config = dict(
    num_hidden_layers=8,
    hidden_size=320,
    num_attention_heads=2,
    num_key_value_heads=2,
    head_dim=64,
    intermediate_size=1280,
    vocab_size=3808,
    hidden_act='gelu',
    norm='layernorm',
    norm_place='pre',
    norm_eps=1e-06,
    positions='learned',
    qk_norm=False,
    attn_scale=0.125,
    bias='none',
    tie_word_embeddings=True,
    parallel_block=True,
    init='normal',
    init_std_qkv=0.0368,
    init_std_o=0.0145,
    init_std_up=0.0368,
    init_std_down=0.0046,
    init_out_by_depth=True,
    optimizer='muon_variant',
    learning_rate=0.00822,
    lr_mult_o=1.63,
    beta1=0.93,
    lr_head=0.005,
    max_grad_norm=2.0,
    warmup_steps=200,
    schedule='wsd',
    decay_fraction=0.803,
    decay_shape='linear',
    final_lr_fraction=0.02,
    batch_tokens=16384,
    max_seq_len=256,
    doc_mask=False,
    train_tokens=182100000,
    max_steps=11115,
    dataset='wikipedia_en',
)
Each number is 128 + 32 x the weight over its row's rms, rounded and kept within 0 to 255. Layers, rows and columns count from 0. Numbers have three digits each. The size before them is the row's rms in percent of the matrix's.

# layer 5 MLP down (transposed), 1280x320, rms 0.0647, rows 747-796, columns 128-191
112:117160171132109111123122184112083126092154091103106080087177205153158141134096109162092185140124172109110149121153090109166160122085130121103148117147151134146096162117176166143071092142129153
102:102141123136168118116142174148069160076092153147086134127163097120116115102096127125071158153187143111138136126049155176144111168096141115092100083159113160080155058134108055170110121105073147
098:146069166136175148118069121095074143149076110141164142136132168077106136106149142160090092089090154098167123149207123164136167192143067112140138124152116149142141136166139102160127175091207073
111:131093079103145119142165154113163143158083149141067094101150164149118153156119102131132125079123089131129135137176066212123138113122172106106088131161161201087134158148131165101087153114127119
103:123161086119144158182113134159125109096147243160149135105115167081098147070063070137124110164106130136054160138120134163158096183115122074120127146127146091131146117074124103209128130094111165
092:099144172107161115131151172161196098122085095145121100128110161143117182129138169097164167108104166172133138164053154136127103108091098142140131059159137115135108123072096098162128166164124125
108:109155129118130174087149104132091161161129189108151122149174099121184123138155147111190136181163108150165142196058164122146166157188088147148064115072160169115178113170111167099105153132097067
099:169114097120104089206146047101135109178112159102156105121107170091140116075144082079220094147159122201147140133120122149116158146103089146095146130161133147148163208139134119117114143164144086
097:115108119162153067175116124151109156078142173119144143137128136110125131088115149122130158133107152142104116113079103151106116112185119093146129089083130141133117108154137086158124112101159110
098:118133090143122120069103181147112130098166124112140132144153134130125081173104088133124148114126097142186096185102094165085126125113128142213139110221128110168079081154156182083073147142095088
100:110082140064165153110130140136153175139116117101112096187108174092138143178122155106170129164084098125138084166107121129146077144148124081173200081102135074149142125114144129135086079108144194
101:156118148110155140123131109123082178129131129139109118144070131144120119128164126162111152091146098156191216107112071173135087123141190198100105125087158150136148095122107138189083088134133117
105:130165100145122101142126114151140132170113108183157147086125133139168117157098103179153168072100131115080055146102072175154147164097124111142102128119111168132094131149113119163087088109112142
096:123114106142117152100121105172079083164132128133121112117107120089162151140112122102113173182091103133095148144115083110179084133134133083094131161140099111167097175178118109152151156091116133
092:129103132150105083161105125088151081146146142153200129059064122129169128214070164164116134130171151107141127152132118151118149123119098190127050130059128092153096115118142179109093208097120085
098:197061126136121115105116108115134129149158083110104192150110175124173094123121086079100107169143088110140120110083162145119128140105145173044117148167132102082064190127109101180128176156167106
096:131125179083178113109112096094118141124133156148067108182118126147119040158126136116130117189095070152197146141086109102173123156176141087139110159125160117147168122186124125113125126167099082
105:134126109156203172131131115130085117103072110077141156079181118075145101120159138185169133096092167132147148082121198084112102190121054084174098070161222189096090122160103140140100077120123103
091:166110115132132084048185142167156127156099117144140128095125100122157163131094181150203145147061227203076120036110094129085122093125157121115098039147119086125077161112130111121089165172121178
092:119111204073078135184173113097124093147094164151197169092151086171101120162129120089140138117097145164115146049116139115082155119086095152135153183089127142111148160150095104144125164156098153
108:105137148081122114168109115103112147111152074134146112130135150118114067089114082160149099095116190127096111078123113138152167129178124168123206157148108152134147169123168140104090145104095086
105:136129117128160137103103094113094163064111132144116117095119140110163115116132147183139123178185125107091138107154057146092079136089114107138115125148158126136207121113095122105092130153089098
096:134126122154066112126068155076149158171131058136094144055113132186127126097097094134103170071118120125145183180114171126147146150173134093138196159149110119181155107118160111109154147112125132
104:131143136116078146074112127200141126151138111144095153120111071136159173153112112104139063112139093139149179088133145191077106164141158083165108117097125156068089120136167114145194111093143120
105:102108118122092177109108076076095104087108134205134058083184092123132128132172123105147143125120136111150125161152102130075129104103155106126094080201166210079110178188163095143174157122152190
095:176079161131182143168110173143144204161093155155135114163083124086130108070146112109124144128061180168197088108099101149113125134123129139176106067173109093134089115129141112071130110111105073
089:039119106130117083154088125187135122111114108151178080046128085191126123097107200122127169133140136120132153139142094062092117059121100130159109136209070153134146120072142139129130093114097125
099:171103101155057136141094166168223123130130171128086170152121101076113146080082101135145087112101093097113160118150115191152156167125050063054143128154216142051149123140122098149114132161131116
102:136105085082119124151116079140189156085114098089192109117160067180162095108070132142156181099115102157125075198142154139129142147131146153112117108071096135076157161132179137100127126094149184
101:143188119139104163055159116138108087116127169104103092126155159167146136121100180148112187146129153137154152096167083197180169118126089118200149121119107090146130076157154158056158132161135121
098:166149144135172142111050155103150116113162136072185141091165122188149129153137105092089151164193069108146105116122128164127187108048098146128138126128185067136167099145067118133126130186138130
105:103094127080135133141174144129185119089092127176163049131133061129149164178175158114125097135145159136130143143166152114109093113110185137111093172085120159184101156137101134060111130129136108
101:139136155153076073138134147125109135083137170133110138070148115110129115100143132136093156125093160135143097157124127097150110108143105173150139176135096129182149091150166111102150122106065115
103:115087136119145161172104167135168148078098161077154103130148207144048177107105129135109102148140156127180108123150108120130141095063118135143183131170151123139092187146127142140152105140122135
101:162101088112203121125169111122121123177119122169157112173125168160148119087112147100096091161119121127089110118103136154100141116177066175115133132109045110136145164104086112106141159180066135
097:119145169121214172180130134123147084166129164171125113191118194115149098146100108100170169106094096128156180134154145112122114111111139141161152131170154157067086152096138150141125114083138142
100:134080151175130177170113099183075161165147075102178121179125132083101194137130123139163107187157144156137132111091162051169150119123110140103130156120166156195121138154170150173119165094136130
112:150142123084131138114136130044104135160162145084163176133119098089095104092144128107061143138095153119171162111144124138059112097159085092081157132114112146155092209132143180123123065061143167
102:115157197112160113110056116157108143100113104137184040144149144159124146107154107122188114179134130140151158128176160141164108096118172087136203078057071127158152144081140153085158108181145129
097:166090185100112150108146071110132166127163135071174113126142050183133171131137125124109142089085188129125102135143129138144079110118104097124131104198102165138126084126144105110197134188167156
110:140121180181103153150128084148126172083091127128145069118100072092138107114207125116227165129129153084165141059156131142107152169172124170128112128065095159150093123115164083076180082155156063
100:086127135105172138132128177124107131072177151110099121146120128099140117130161062101155100133173120074102127115128103103122067160119072172172066131255070137088173137081095099107127137086103130
100:133028118127125119179092146163113121157144160155164173077138102089128112163129146168154169128180122145100150102139101122189113109195184070115070082081194116110118169087054144109125084116132169
096:141118189080097118114072112123104086145134157196118075171162098103139127189176158186133102139126107096110072169107148126165097176193140102138146137104094162155215130155149079174102094081094098
099:137139125187105127186080154138114123087146139151091134189097171163137123093114114140124103105185113123117121184094107128095154133059115156160163135166122184109050159116151114107028101128114170
110:134129098074143105069112161147078157166150128168126059078162113114204074170198084108143144091076110143069121108101164109184105142139182120104119108167126158116149143165117134096153058109123126
098:096131121101130189103093145111131118128147121127201114088156093172129120140154102124124106134037113133095152120100112099125106083106081167137164106134103160103143096109146137076168115127099151
096:109112144149126075147030079121123146156102148125120179138154173176161111099145164171165083111112139164148168143120120113163162145140191125140131104079188120162167173134140174137156128097125130
091:137175140145155099131081149158160136139149190138145136083177044078106114130121131105116075090103088128109087163166151132104131048097141173103079108099128149151142145062128116147116130098086100
101:154143117244173140229119108161109086135107182102161122162157062095133066121145076153149119104177129120171128173156159144113160141131081121123161115224184135183155095147114146114142098119121130
# layer 5 MLP up, 1280x320, rms 0.13, rows 748-797, columns 128-191
098:131174152092123093098218149124140087168107092147172129086140121092110136178172141093133080112160098083086086100171118083068121132091116109098133117103112141114148074105138151153140057136095121
097:132162088153080084115163086128126131142124151176127137128138134094164120189133110155172061136157127133066131159123134118113068145084187150157095147108191155093104167192189132094131135101122140
105:153141154097193089122160132139131083155129106097145091108123159167162134152117103102140164141123112112143159114136159115095137140117075092130107149091083127103130128077172114069104146128130062
099:210200107121176091101098112101140154109143104128165173104205178153153097123165100129120109204115138160151094120140086081160126115180143116134104116145163155125115117128136139165128136132107162
099:125081133151159181080148085157112103091099207127176172152086164130163053122137121165131104151130112110100087068134119125105176177190134082132089183154181206140142112137121121143096095116167136
104:102153153159144136137111116123144082161123147183133103116161124058087163151074143142147145172127118121082151101190137106152114118135120180124115193124088071138109091127149142116142151141179101
101:116156075116123094097073164154151110125180160152113098135094082163160123080087118134088100147110125142086153095142122090080125196188172098112088135140083100104163139150080152111164182085090138
101:171147114121136126055084095126110112124147121113173117164148153076165116162119179157133109152125139114129103118181139116162135100135059121117177123153119189046109130135085133114135135178172147
096:144146158079115179082165097116148112116144082144111170116082111144117098067130099150184047099107146132115098104093186089125179153112102136115134205133126143105160088102114130179133095084164170
104:062187125170133097081226158095105147087114137133130171068091155108162153067045160137101125159122127109104138035106104123113154123150100094128128133122105141117106093145086088154115112086153094
096:128155130190186108097110120153138135120111123106138154174117149146126097088085124119136117100164093196120110190159107118167156123130138125101110125122059108199106128072135137136156176104152157
105:180122144141175112119083088138118160127140141161047137135131157134147155183127090122139213154175115142080121124167106093142126085166155136047152132122152069141128113148127135117126044068101078
094:180167121120155174150155191148157142208124155102104160132112094138131128052085133126118074085094149160220134127099151105090184093147087173110038077123093109115099141101108123116181124172165127
101:174172114110149140152075161150150189095121146110113063127135144111145144119170174237083122133093118125123122100125140155106124149129128146121153103106102085069142151143095128128117097165122066
103:132145153124142130123108098165125122165169144098132108171071120105087152129180126136139136125117122135125098153156118098154103166153101125184148116149139112130111129115126189100137079069172114
093:135091072120088139105134101141101097137081170071185176142136144180142150107073133137094111134140147146091153154175121049076202142131169127161142119150117049106065109124140124192144140193092098
109:089171105128142189090164110115095100171091135099120096152103105151112187064159154089120153085137173116126153084132144184134130102082094128130081120100107134182132096154136143146125136136078137
098:112145089080114116189121168119114128063153130084147189178142097174127102172133165117096111181065096171111119165130103161111107112133145167158204130135166237112103141138127183141091081138147069
095:126148105138101189143117174093137143104150119085121093135084130067171087138106111104161080119114120061111146155132088137168150180118154131164110151128100161161157149115150164128132156118139100
106:178141124158087134144137164116126148134179141141148078083146199161136178111096095138124136119165101105174073076143118100145073156112119129176089133111120130148136087133150125150168154088154176
105:111157107185144123141108178123129127126146128137120126063145138136129134067152192086126081136091148163091096123049115213121117131151108112138128101116154148097151033075106117160083143109198198
100:137189127133116112125083077129085162108094045110198104136143149130148123145134231107073192089080118146145151156160109143114127081106142116112150131130132113133141083159127124102134175172095126
095:124107153097139153114175150072101113143129102149123109160139132144123141126156134133184104108094093086124101105139127131119130178136103128093114166119168099106140082128113083149201113142171171
109:159099143087150131141096170157155079125126057127132126096084175112079127107071115087129023145192148089109085144086144138125137110158071174122056120108131082134126132123165124176101133150120104
098:088198108153083123115084167090141146096148112140110095102117162136138094185096113144143066158101118146165140066119170103116120126194119093121128113173128164098099102159135068167106190110098135
094:169112115122122142181153104133184120130157125137089168163082045128079042082080128151099114123118136116046103132192143106104117149075091121117017151107134147123128111182111095080111087140190140
100:091120137081109143144138059088102149182121128143126112114147092155110082078152096072096152117142145169177131152139111100156147201122173148115116103117088112112093153125190107118084143189139111
106:140145157128170148121083157157142100144181171162119145144066190087113090148120184156130115103152126151101151121124154106166192123183126156169085169112177142129131155127081120123106049120147140
098:162128167082148143179137111106118127103153090103150152073083114100129115112154075102134119168145198121143131132137091164140141117137135144117137133098087142101157068167146186107165187147133133
095:158113105141103138143145172117140146141184090134089116117136187133158114127105142112113148137116179142074203115115140149121129141098146118088088115168148160111122120160108117111153147103072084
103:128126130128065153127134084117114065182142131104140104125106121082112073086133155127109142125188160168116069133139121105149124139104157161150097125113111123169145156165210140163158090073113136
101:084115186132086096128118145120177108108082092122077127168132131093182100120136134115118176116139075172094112155119130124130151127109164095082158127134026092180094131104189083152146157146141119
097:146062193122162100114166110094129155172139113105128108051099107153111132132138134121108100131136154074135116150198167095128133082122126145081079094102088149059110093128104153064131172080107174
103:162165097109128145127121134104074155131064036171136090144140119104085085094079198130108101137213127095160114077092130108114131088169117139109124121152164161114186101109159112095105128103166133
105:102112118186119097167131080133120186150115117082111103161164106144059120120160185135137135157080122138103112162143123176126104106169156126152135109107105139124110134099170075093139105101127168
098:181167110140133120105102147129188109129097133095116097153183108143134168101140141172129174171111148118115145119145073134152098087124131158128065159104161124132113102150106126118061120120110134
105:188146126140085155122138096143163086123123112162080112090095122147152075069167113137145097133122162131113195094123095105133134106129135195121111078100130164125200106203103167139145102153089143
105:130119154122123149152146165068153115141098126129150123085117168105155106144102139167178191109148155144097075126100121125103122198117131144105143121112144171143085132070120121074172134110165098
095:117142137123164098124135177154102101128125083163193127176060092107083155202095083140165082126152119122158107095144090139114124094111159138122172117135164105112145081131084170140122144118139123
102:145065084103178095159126147126125113153107118123113224147103127125106095125160126050139050078164145117139145100133180120083075199148107139160107105118174130130110116153132091144152136149116161
099:189132147155161138072126193178121152119080125094123143102123150146124129120141170152113149131110149153062143098184100159135216160138103120102104131160108117155167176105112117106103090106135083
104:169135211104124149094148127086152137110140123154121131172091140067149159145130147081122141100142139158093097102071110144158097080152159136099153061096076143114182139105148186196188155141125105
102:134190088138085138126129088118178124171141081105146140146080080110067171061123091193105103083142092136145139171113111138126155080097173200096109145112135115136107177106111139143174128187169129
100:077121073114177107126166084068124157110143121112128175068116174120086104076137127136204208148095116141182113105157180138140211148148119075149160124097139095170152142136142223159155134043125128
105:197100134169094104087133096128099112132161085138130075076160192106156176138170129087108127159084145106150112099111089130104081146119107108155113158126181118145098091036128119098140138121206113
098:130085135087167172071130107154149112125191160115128106066172158109121136132142134127088097147176131093155123125142174061144135070131140138157124116089128068076093166122103147107135130165181125
101:108066126102158153025116136157151092144085107123160127118158137165072137089119135137060189161133082096118124117081190115107118105160138104064180145072067118077131165164072065116180157177115154
097:162126137163079183143153089125157103179173105094128143166165105119182165162096131112102114146129153107151085109118126145173105152153107156139147168099106110142149121165081143152160190144188167
098:095118207156097138147177097111151136134129125156123144053114139172173205048151090101117109133061097126028131085140092117180129131147117174102118200136119060120125123099173148138125141135154164
095:100154107096175147071137127123122141181054193142112184139154096127143131124115102143140112165175131103182113194148109075150139103120105077125169182123123160104091108080052202115129125172145091